From a checkpoint of a small transformer trained on Wikipedia.
Size: 10 layers, vocabulary 2048.
Training: a variant of SOAP for these matrices, 139M tokens, 4387 steps.
Each number is 50 + 15 x the weight over its row's rms, rounded and kept within 0 to 99. Layers, rows and columns count from 0. The size before them is the row's rms in percent of the matrix's.

# layer 5 attention query, 128x128, rms 0.0485, rows 55-80, columns 0-127
074:15 22 57 49 42 47 19 40 66 53 73 40 68 33 42 83 46 44 53 31 48 64 81 64 58 48 46 25 47 53 40 56 64 38 54 53 67 42 44 51 62 50 58 41 32 35 57 48 59 50 55 57 69 32 31 27 37 64 64 52 43 58 37 71 43 77 46 69 49 48 77 60 60 62 64 43 39 40 61 78 38 33 56 73 32 74 38 74 50 49 53 51 41 62 21 53 34 53 53 37 74 46 59 73 71 56 44 33 18 44 73 39 58 47 32 38 63 53 90 63 52 22 33 46 42 48 60 68
081:49 75 59 15 60 35 63 50 65 57 37 62 57 78 51 47 73 50 62 71 20 37 46 56 32 60 35 75 45 54 87 35 56 48 61 48 70 57 32 39 48 54 69 41 65 53 51 53 43 67 70 84 45 74 42 51 34 39 49 41 79 56 57 47 78 68 50 32 14 55 60 51 70 62 67 67 46 43 33 47 54 27 73 71 56 52 47 61 09 56 58 56 72 64 28 56 42 32 55 67 53 44 64 26 37 43 64 30 60 48 40 38 65 65 57 33 49 57 60 48 35 47 49 51 21 56 63 41
079:65 54 49 67 56 47 46 41 59 51 58 47 58 62 69 45 32 76 77 55 47 51 75 39 63 52 49 54 67 56 48 44 80 49 59 53 77 33 49 65 37 43 42 97 52 58 69 70 49 63 67 47 31 39 46 34 53 46 56 40 31 38 53 79 95 58 57 45 86 68 63 67 57 61 51 24 34 51 50 47 56 37 63 39 52 52 58 53 56 74 33 67 55 64 43 69 27 67 29 49 87 77 39 66 44 31 44 39 53 53 71 49 65 45 39 84 40 47 50 80 62 61 42 39 63 65 49 41
075:79 49 41 44 56 60 69 51 55 69 27 61 49 34 72 46 68 57 74 26 49 45 94 76 52 73 55 74 56 50 34 41 38 59 38 73 64 52 49 44 39 39 51 59 79 34 43 65 45 35 72 43 52 42 57 66 62 38 74 68 48 87 74 44 47 72 68 50 34 29 67 44 82 73 55 33 20 42 51 50 53 46 34 63 51 48 27 58 31 63 44 52 56 76 35 75 52 56 42 59 60 64 34 75 48 72 55 61 60 50 34 50 48 25 47 39 43 52 69 33 38 30 53 31 39 44 56 44
067:75 73 75 54 57 61 38 52 50 39 47 58 55 57 63 55 74 45 32 58 52 22 57 36 41 40 51 59 37 59 48 73 24 59 52 71 33 63 47 62 63 57 40 23 51 38 58 74 41 45 46 18 33 68 71 42 52 74 47 71 25 47 46 29 51 27 33 39 58 50 71 52 38 30 50 77 38 66 40 81 56 66 38 37 57 16 47 60 47 85 62 28 42 44 45 49 73 58 43 42 67 85 28 63 16 42 42 29 55 40 40 45 60 60 63 58 35 23 46 46 53 38 58 69 43 50 63 60
072:50 34 63 62 26 46 63 54 34 99 45 40 58 63 46 71 64 54 22 64 53 57 67 29 40 60 38 40 00 57 41 61 52 53 58 80 70 79 65 44 49 47 47 42 49 22 65 44 65 81 48 37 67 38 49 21 48 53 33 36 41 36 39 60 29 65 19 67 35 56 59 47 53 71 73 48 49 38 64 50 41 56 64 53 58 41 56 57 44 67 59 51 57 37 36 50 43 64 59 46 61 60 47 50 60 47 77 59 48 28 58 47 63 54 24 84 30 65 63 48 44 49 66 45 50 61 53 53
079:32 17 60 33 30 37 68 33 61 47 55 51 49 46 53 35 50 62 49 61 79 43 60 67 36 19 53 70 59 59 25 33 55 41 75 47 65 48 34 61 44 47 45 56 43 48 56 64 48 39 45 64 62 52 89 38 76 36 35 41 68 60 45 28 83 34 66 54 26 50 58 22 60 61 86 42 29 39 45 61 58 53 48 19 39 42 49 44 70 61 31 59 30 63 64 33 49 51 58 46 58 63 36 94 70 17 43 69 61 58 45 52 70 56 42 33 49 55 56 42 61 48 40 69 70 38 48 64
067:45 19 56 36 40 43 50 28 65 79 44 63 40 47 60 58 52 55 44 51 47 35 79 31 42 47 48 51 65 60 55 58 46 41 63 57 60 31 80 45 54 45 48 46 44 47 38 50 22 71 58 48 40 44 64 48 59 31 34 69 59 82 55 56 88 61 56 41 33 34 45 60 56 69 58 70 41 70 37 58 51 50 76 24 39 62 46 43 63 58 25 29 55 61 38 55 58 76 38 54 75 31 17 91 49 25 72 85 36 62 57 43 54 50 57 49 31 43 67 34 54 83 41 39 41 33 55 49
070:41 34 47 48 42 31 54 55 52 57 69 34 68 42 69 39 68 56 58 54 34 45 46 99 46 31 57 26 40 41 47 67 68 43 85 35 42 59 63 54 84 37 66 30 35 58 44 48 35 64 28 47 41 74 51 42 63 56 77 38 42 59 31 30 42 43 43 67 69 55 51 30 30 64 40 44 41 56 69 47 52 35 43 52 39 65 31 33 46 58 40 42 69 41 24 65 72 30 65 17 76 47 36 55 59 32 58 38 62 68 57 32 43 40 66 59 77 63 57 46 69 29 44 40 54 44 32 38
119:49 78 49 50 53 69 48 51 69 43 52 47 56 42 15 63 53 44 31 75 67 51 57 51 39 47 61 37 45 54 62 24 48 48 34 52 38 60 38 33 54 66 75 78 62 70 63 32 53 51 68 40 79 45 48 63 43 33 46 60 37 63 57 68 64 33 80 28 34 77 55 71 69 56 41 77 66 32 62 71 39 71 41 25 53 27 46 75 47 63 30 56 59 33 83 31 37 54 34 51 50 42 29 39 48 64 41 68 36 38 56 53 46 54 62 41 59 22 70 44 49 70 75 52 75 74 68 56
118:32 33 71 13 38 25 64 53 66 28 52 54 65 20 29 53 43 54 44 37 56 58 50 51 41 48 59 73 37 53 05 41 61 56 49 60 50 70 68 51 71 33 36 70 48 77 62 75 29 56 58 50 55 49 62 42 39 76 35 49 52 44 26 39 53 45 43 73 57 78 57 43 60 56 70 54 57 41 56 40 68 51 40 58 57 26 23 52 66 55 44 57 53 48 52 55 61 50 46 49 40 10 09 41 22 44 70 49 45 43 66 41 33 54 35 43 35 71 63 41 55 40 28 47 14 60 42 53
109:33 64 23 83 41 61 41 60 68 31 61 50 61 54 65 64 64 49 61 58 42 73 68 22 35 54 65 42 58 55 57 68 32 65 46 80 66 59 34 46 28 28 44 86 66 49 65 31 44 62 57 85 46 57 27 48 59 41 38 31 38 31 35 74 59 56 53 31 46 61 42 48 50 40 63 66 55 50 79 79 50 67 31 41 60 55 38 62 45 27 58 83 42 59 58 43 46 51 64 42 84 39 20 47 81 58 32 49 26 54 60 28 56 44 69 29 54 55 59 58 53 47 48 60 52 50 58 37
121:38 76 39 31 21 31 26 63 47 21 58 63 40 35 42 70 36 47 59 55 29 59 35 32 53 58 58 75 70 49 42 20 55 39 45 66 59 56 54 73 53 18 54 60 57 67 29 37 29 52 45 35 30 67 23 23 34 37 47 47 35 58 36 37 28 62 47 50 43 23 41 64 26 82 43 50 28 30 56 56 59 73 39 40 36 29 60 79 54 64 50 39 48 50 52 40 62 37 59 50 43 74 43 44 50 49 59 19 40 53 49 38 62 51 26 50 74 61 55 57 74 67 42 44 67 68 42 69
130:30 47 45 29 49 16 64 52 43 63 55 54 24 33 52 53 75 79 36 25 57 47 56 67 61 86 60 56 61 68 56 51 33 16 54 55 40 45 27 42 60 68 83 44 53 36 63 29 48 21 56 36 54 49 38 41 42 48 75 51 77 50 53 51 52 51 51 40 44 46 50 65 46 27 22 62 57 76 61 55 35 45 58 72 41 50 45 29 31 50 79 73 62 31 64 53 44 74 44 71 40 62 46 48 41 47 12 41 65 73 35 81 67 61 54 42 65 44 68 45 63 55 46 54 47 50 38 66
117:63 46 27 56 20 43 56 72 59 64 33 27 43 51 43 48 46 67 53 74 76 15 62 45 55 66 40 67 50 31 36 39 41 50 67 54 25 52 62 75 55 57 43 32 54 45 52 51 58 33 20 66 46 39 54 66 49 38 65 40 29 58 55 32 70 48 47 41 52 34 57 69 67 54 63 32 43 49 33 38 60 54 72 56 56 43 63 62 40 56 71 54 37 36 73 79 63 13 44 23 44 59 65 86 49 31 58 62 71 65 55 42 44 32 64 18 25 41 68 27 31 34 57 42 45 52 62 69
122:70 47 77 56 55 56 43 43 29 57 41 42 56 69 16 71 41 40 60 37 38 50 59 56 49 73 66 48 63 54 31 49 45 45 68 87 39 50 44 91 49 37 42 46 37 38 61 39 49 60 62 09 66 69 16 56 49 22 46 30 57 48 60 67 66 65 30 71 63 55 43 69 55 71 50 64 55 38 45 56 42 16 38 39 63 72 47 48 50 42 45 61 56 42 26 54 66 44 39 68 57 69 63 35 16 63 73 37 30 55 48 40 50 33 34 32 23 32 24 51 41 58 51 58 60 60 41 49
118:55 64 35 41 63 74 38 70 46 36 47 44 41 44 53 28 67 40 38 38 48 68 63 35 32 47 58 58 59 43 55 46 85 40 53 60 51 26 62 64 60 56 62 48 74 59 46 56 90 30 75 57 16 17 49 47 55 48 74 39 43 55 59 57 39 67 68 45 17 64 57 11 33 27 67 54 74 28 66 63 53 58 46 58 48 61 52 67 41 40 24 47 30 51 78 55 45 50 29 44 64 65 46 61 54 32 49 43 77 48 54 40 37 68 46 50 55 60 36 40 31 40 74 73 38 28 60 70
123:40 48 43 47 19 51 40 36 54 52 52 29 15 44 39 23 44 70 37 44 72 57 65 47 68 93 60 58 44 66 59 26 28 41 52 48 43 65 35 43 46 49 51 54 35 47 35 26 50 61 57 57 39 61 53 45 48 50 65 31 58 51 22 44 42 19 30 15 27 69 26 27 42 57 55 52 53 53 63 81 33 42 36 31 67 28 21 52 47 42 49 51 73 69 36 40 66 55 48 38 60 43 79 46 38 24 60 52 41 45 38 72 39 51 73 39 29 53 40 46 65 30 48 74 33 52 61 38
126:63 53 40 54 27 79 27 60 55 58 41 40 64 53 49 30 47 34 42 32 65 55 21 52 67 58 68 58 44 51 71 75 43 28 51 40 16 91 64 38 10 47 47 54 61 76 45 37 33 45 54 53 10 50 64 58 66 58 46 67 57 50 42 19 32 48 34 56 51 65 58 45 56 38 48 47 44 48 67 75 37 39 65 51 16 54 59 30 72 48 47 51 51 61 69 52 57 50 48 44 50 47 55 26 18 68 55 36 38 61 24 50 48 28 57 50 70 56 39 34 51 40 40 45 72 36 38 20
121:45 55 78 43 42 53 48 68 27 58 47 51 49 41 56 48 70 52 40 61 65 68 33 70 46 40 31 47 54 35 53 47 17 68 61 44 76 29 28 44 56 68 36 59 40 16 46 23 53 69 71 73 51 59 62 57 53 50 51 78 44 68 42 52 74 53 43 39 43 55 59 44 63 34 54 61 73 81 75 62 53 45 30 52 48 42 30 48 64 44 44 34 52 81 52 82 45 55 79 60 57 56 73 17 65 45 69 30 58 44 33 40 48 33 60 44 24 53 53 62 28 54 56 21 37 56 77 73
120:85 44 62 22 74 39 57 46 25 31 59 44 55 57 56 39 44 34 69 44 41 62 41 33 80 47 75 17 52 60 31 60 77 65 51 17 61 37 70 45 66 52 40 64 42 37 57 38 60 50 49 61 56 46 60 49 76 52 45 47 50 60 67 42 42 37 29 81 37 30 61 70 58 47 34 50 57 66 53 58 39 49 46 57 27 63 12 43 30 23 40 53 51 43 53 66 51 51 64 80 57 50 87 49 43 41 21 74 45 49 77 50 40 50 39 63 64 62 62 76 37 69 51 36 59 47 49 40
118:49 47 54 72 59 31 48 36 27 51 29 31 51 22 81 33 60 45 37 47 52 36 49 81 56 71 66 55 48 78 51 52 35 58 58 43 63 18 75 50 36 74 46 43 71 33 43 40 55 66 40 45 44 48 62 56 55 82 60 20 23 70 61 27 34 60 43 62 61 56 62 39 34 56 25 38 53 36 59 61 57 63 45 60 46 55 62 49 65 59 35 17 49 67 24 68 54 51 30 30 70 85 59 43 32 44 69 29 46 60 39 53 46 36 57 28 53 39 80 47 48 56 48 67 75 46 36 51
123:52 19 61 48 43 51 44 48 48 52 39 59 60 52 53 57 47 53 56 41 62 91 52 19 67 55 24 50 46 23 43 50 47 20 52 52 41 40 42 38 46 34 52 86 35 48 47 36 50 61 30 21 59 58 60 28 49 59 43 29 52 32 38 76 59 66 42 69 48 21 17 82 54 54 68 56 35 63 59 55 62 39 45 53 64 52 49 48 47 56 65 52 53 59 11 52 41 21 42 76 50 53 32 49 42 45 72 48 66 41 60 58 91 63 40 49 42 63 20 34 63 56 28 44 50 80 70 61
129:59 40 48 61 58 70 47 47 70 36 55 26 30 32 37 49 45 47 26 71 69 43 57 39 73 54 51 45 42 18 29 47 65 65 55 63 66 32 29 40 31 64 27 47 66 45 41 39 52 54 42 57 52 55 30 61 50 30 68 54 28 35 54 03 46 55 44 59 49 70 53 50 65 28 68 51 56 29 54 31 68 54 68 74 40 59 61 44 57 23 74 37 61 42 31 64 18 58 47 23 52 42 77 42 32 66 48 36 48 42 45 49 26 47 77 69 42 52 68 34 54 18 57 54 61 75 65 73
111:54 59 35 47 91 41 38 55 37 46 18 62 38 52 62 22 79 54 57 83 46 41 16 61 43 52 41 37 51 50 37 69 58 53 46 46 30 57 46 51 63 36 52 60 44 23 45 65 61 30 77 32 58 39 61 51 28 64 44 42 61 53 50 59 54 43 43 33 44 61 36 34 52 28 32 42 81 44 44 28 53 27 69 31 66 61 41 58 55 19 30 49 38 29 47 64 74 44 70 53 53 68 67 52 46 59 49 87 60 39 57 37 40 52 46 14 90 56 44 55 46 54 48 27 32 55 51 55
120:46 54 82 58 43 43 71 50 53 69 72 67 54 49 28 58 55 54 64 21 85 55 44 47 75 47 68 61 73 65 47 65 39 60 36 45 52 69 36 66 54 48 50 69 58 68 33 70 42 37 39 50 72 54 48 47 49 41 44 73 41 65 43 71 57 42 35 45 59 46 55 18 39 61 41 67 33 83 53 69 53 77 68 57 47 46 22 60 69 18 38 36 58 32 34 53 47 40 58 45 27 46 73 85 53 63 51 12 39 51 32 43 59 42 48 51 77 46 27 54 49 64 58 44 30 46 27 29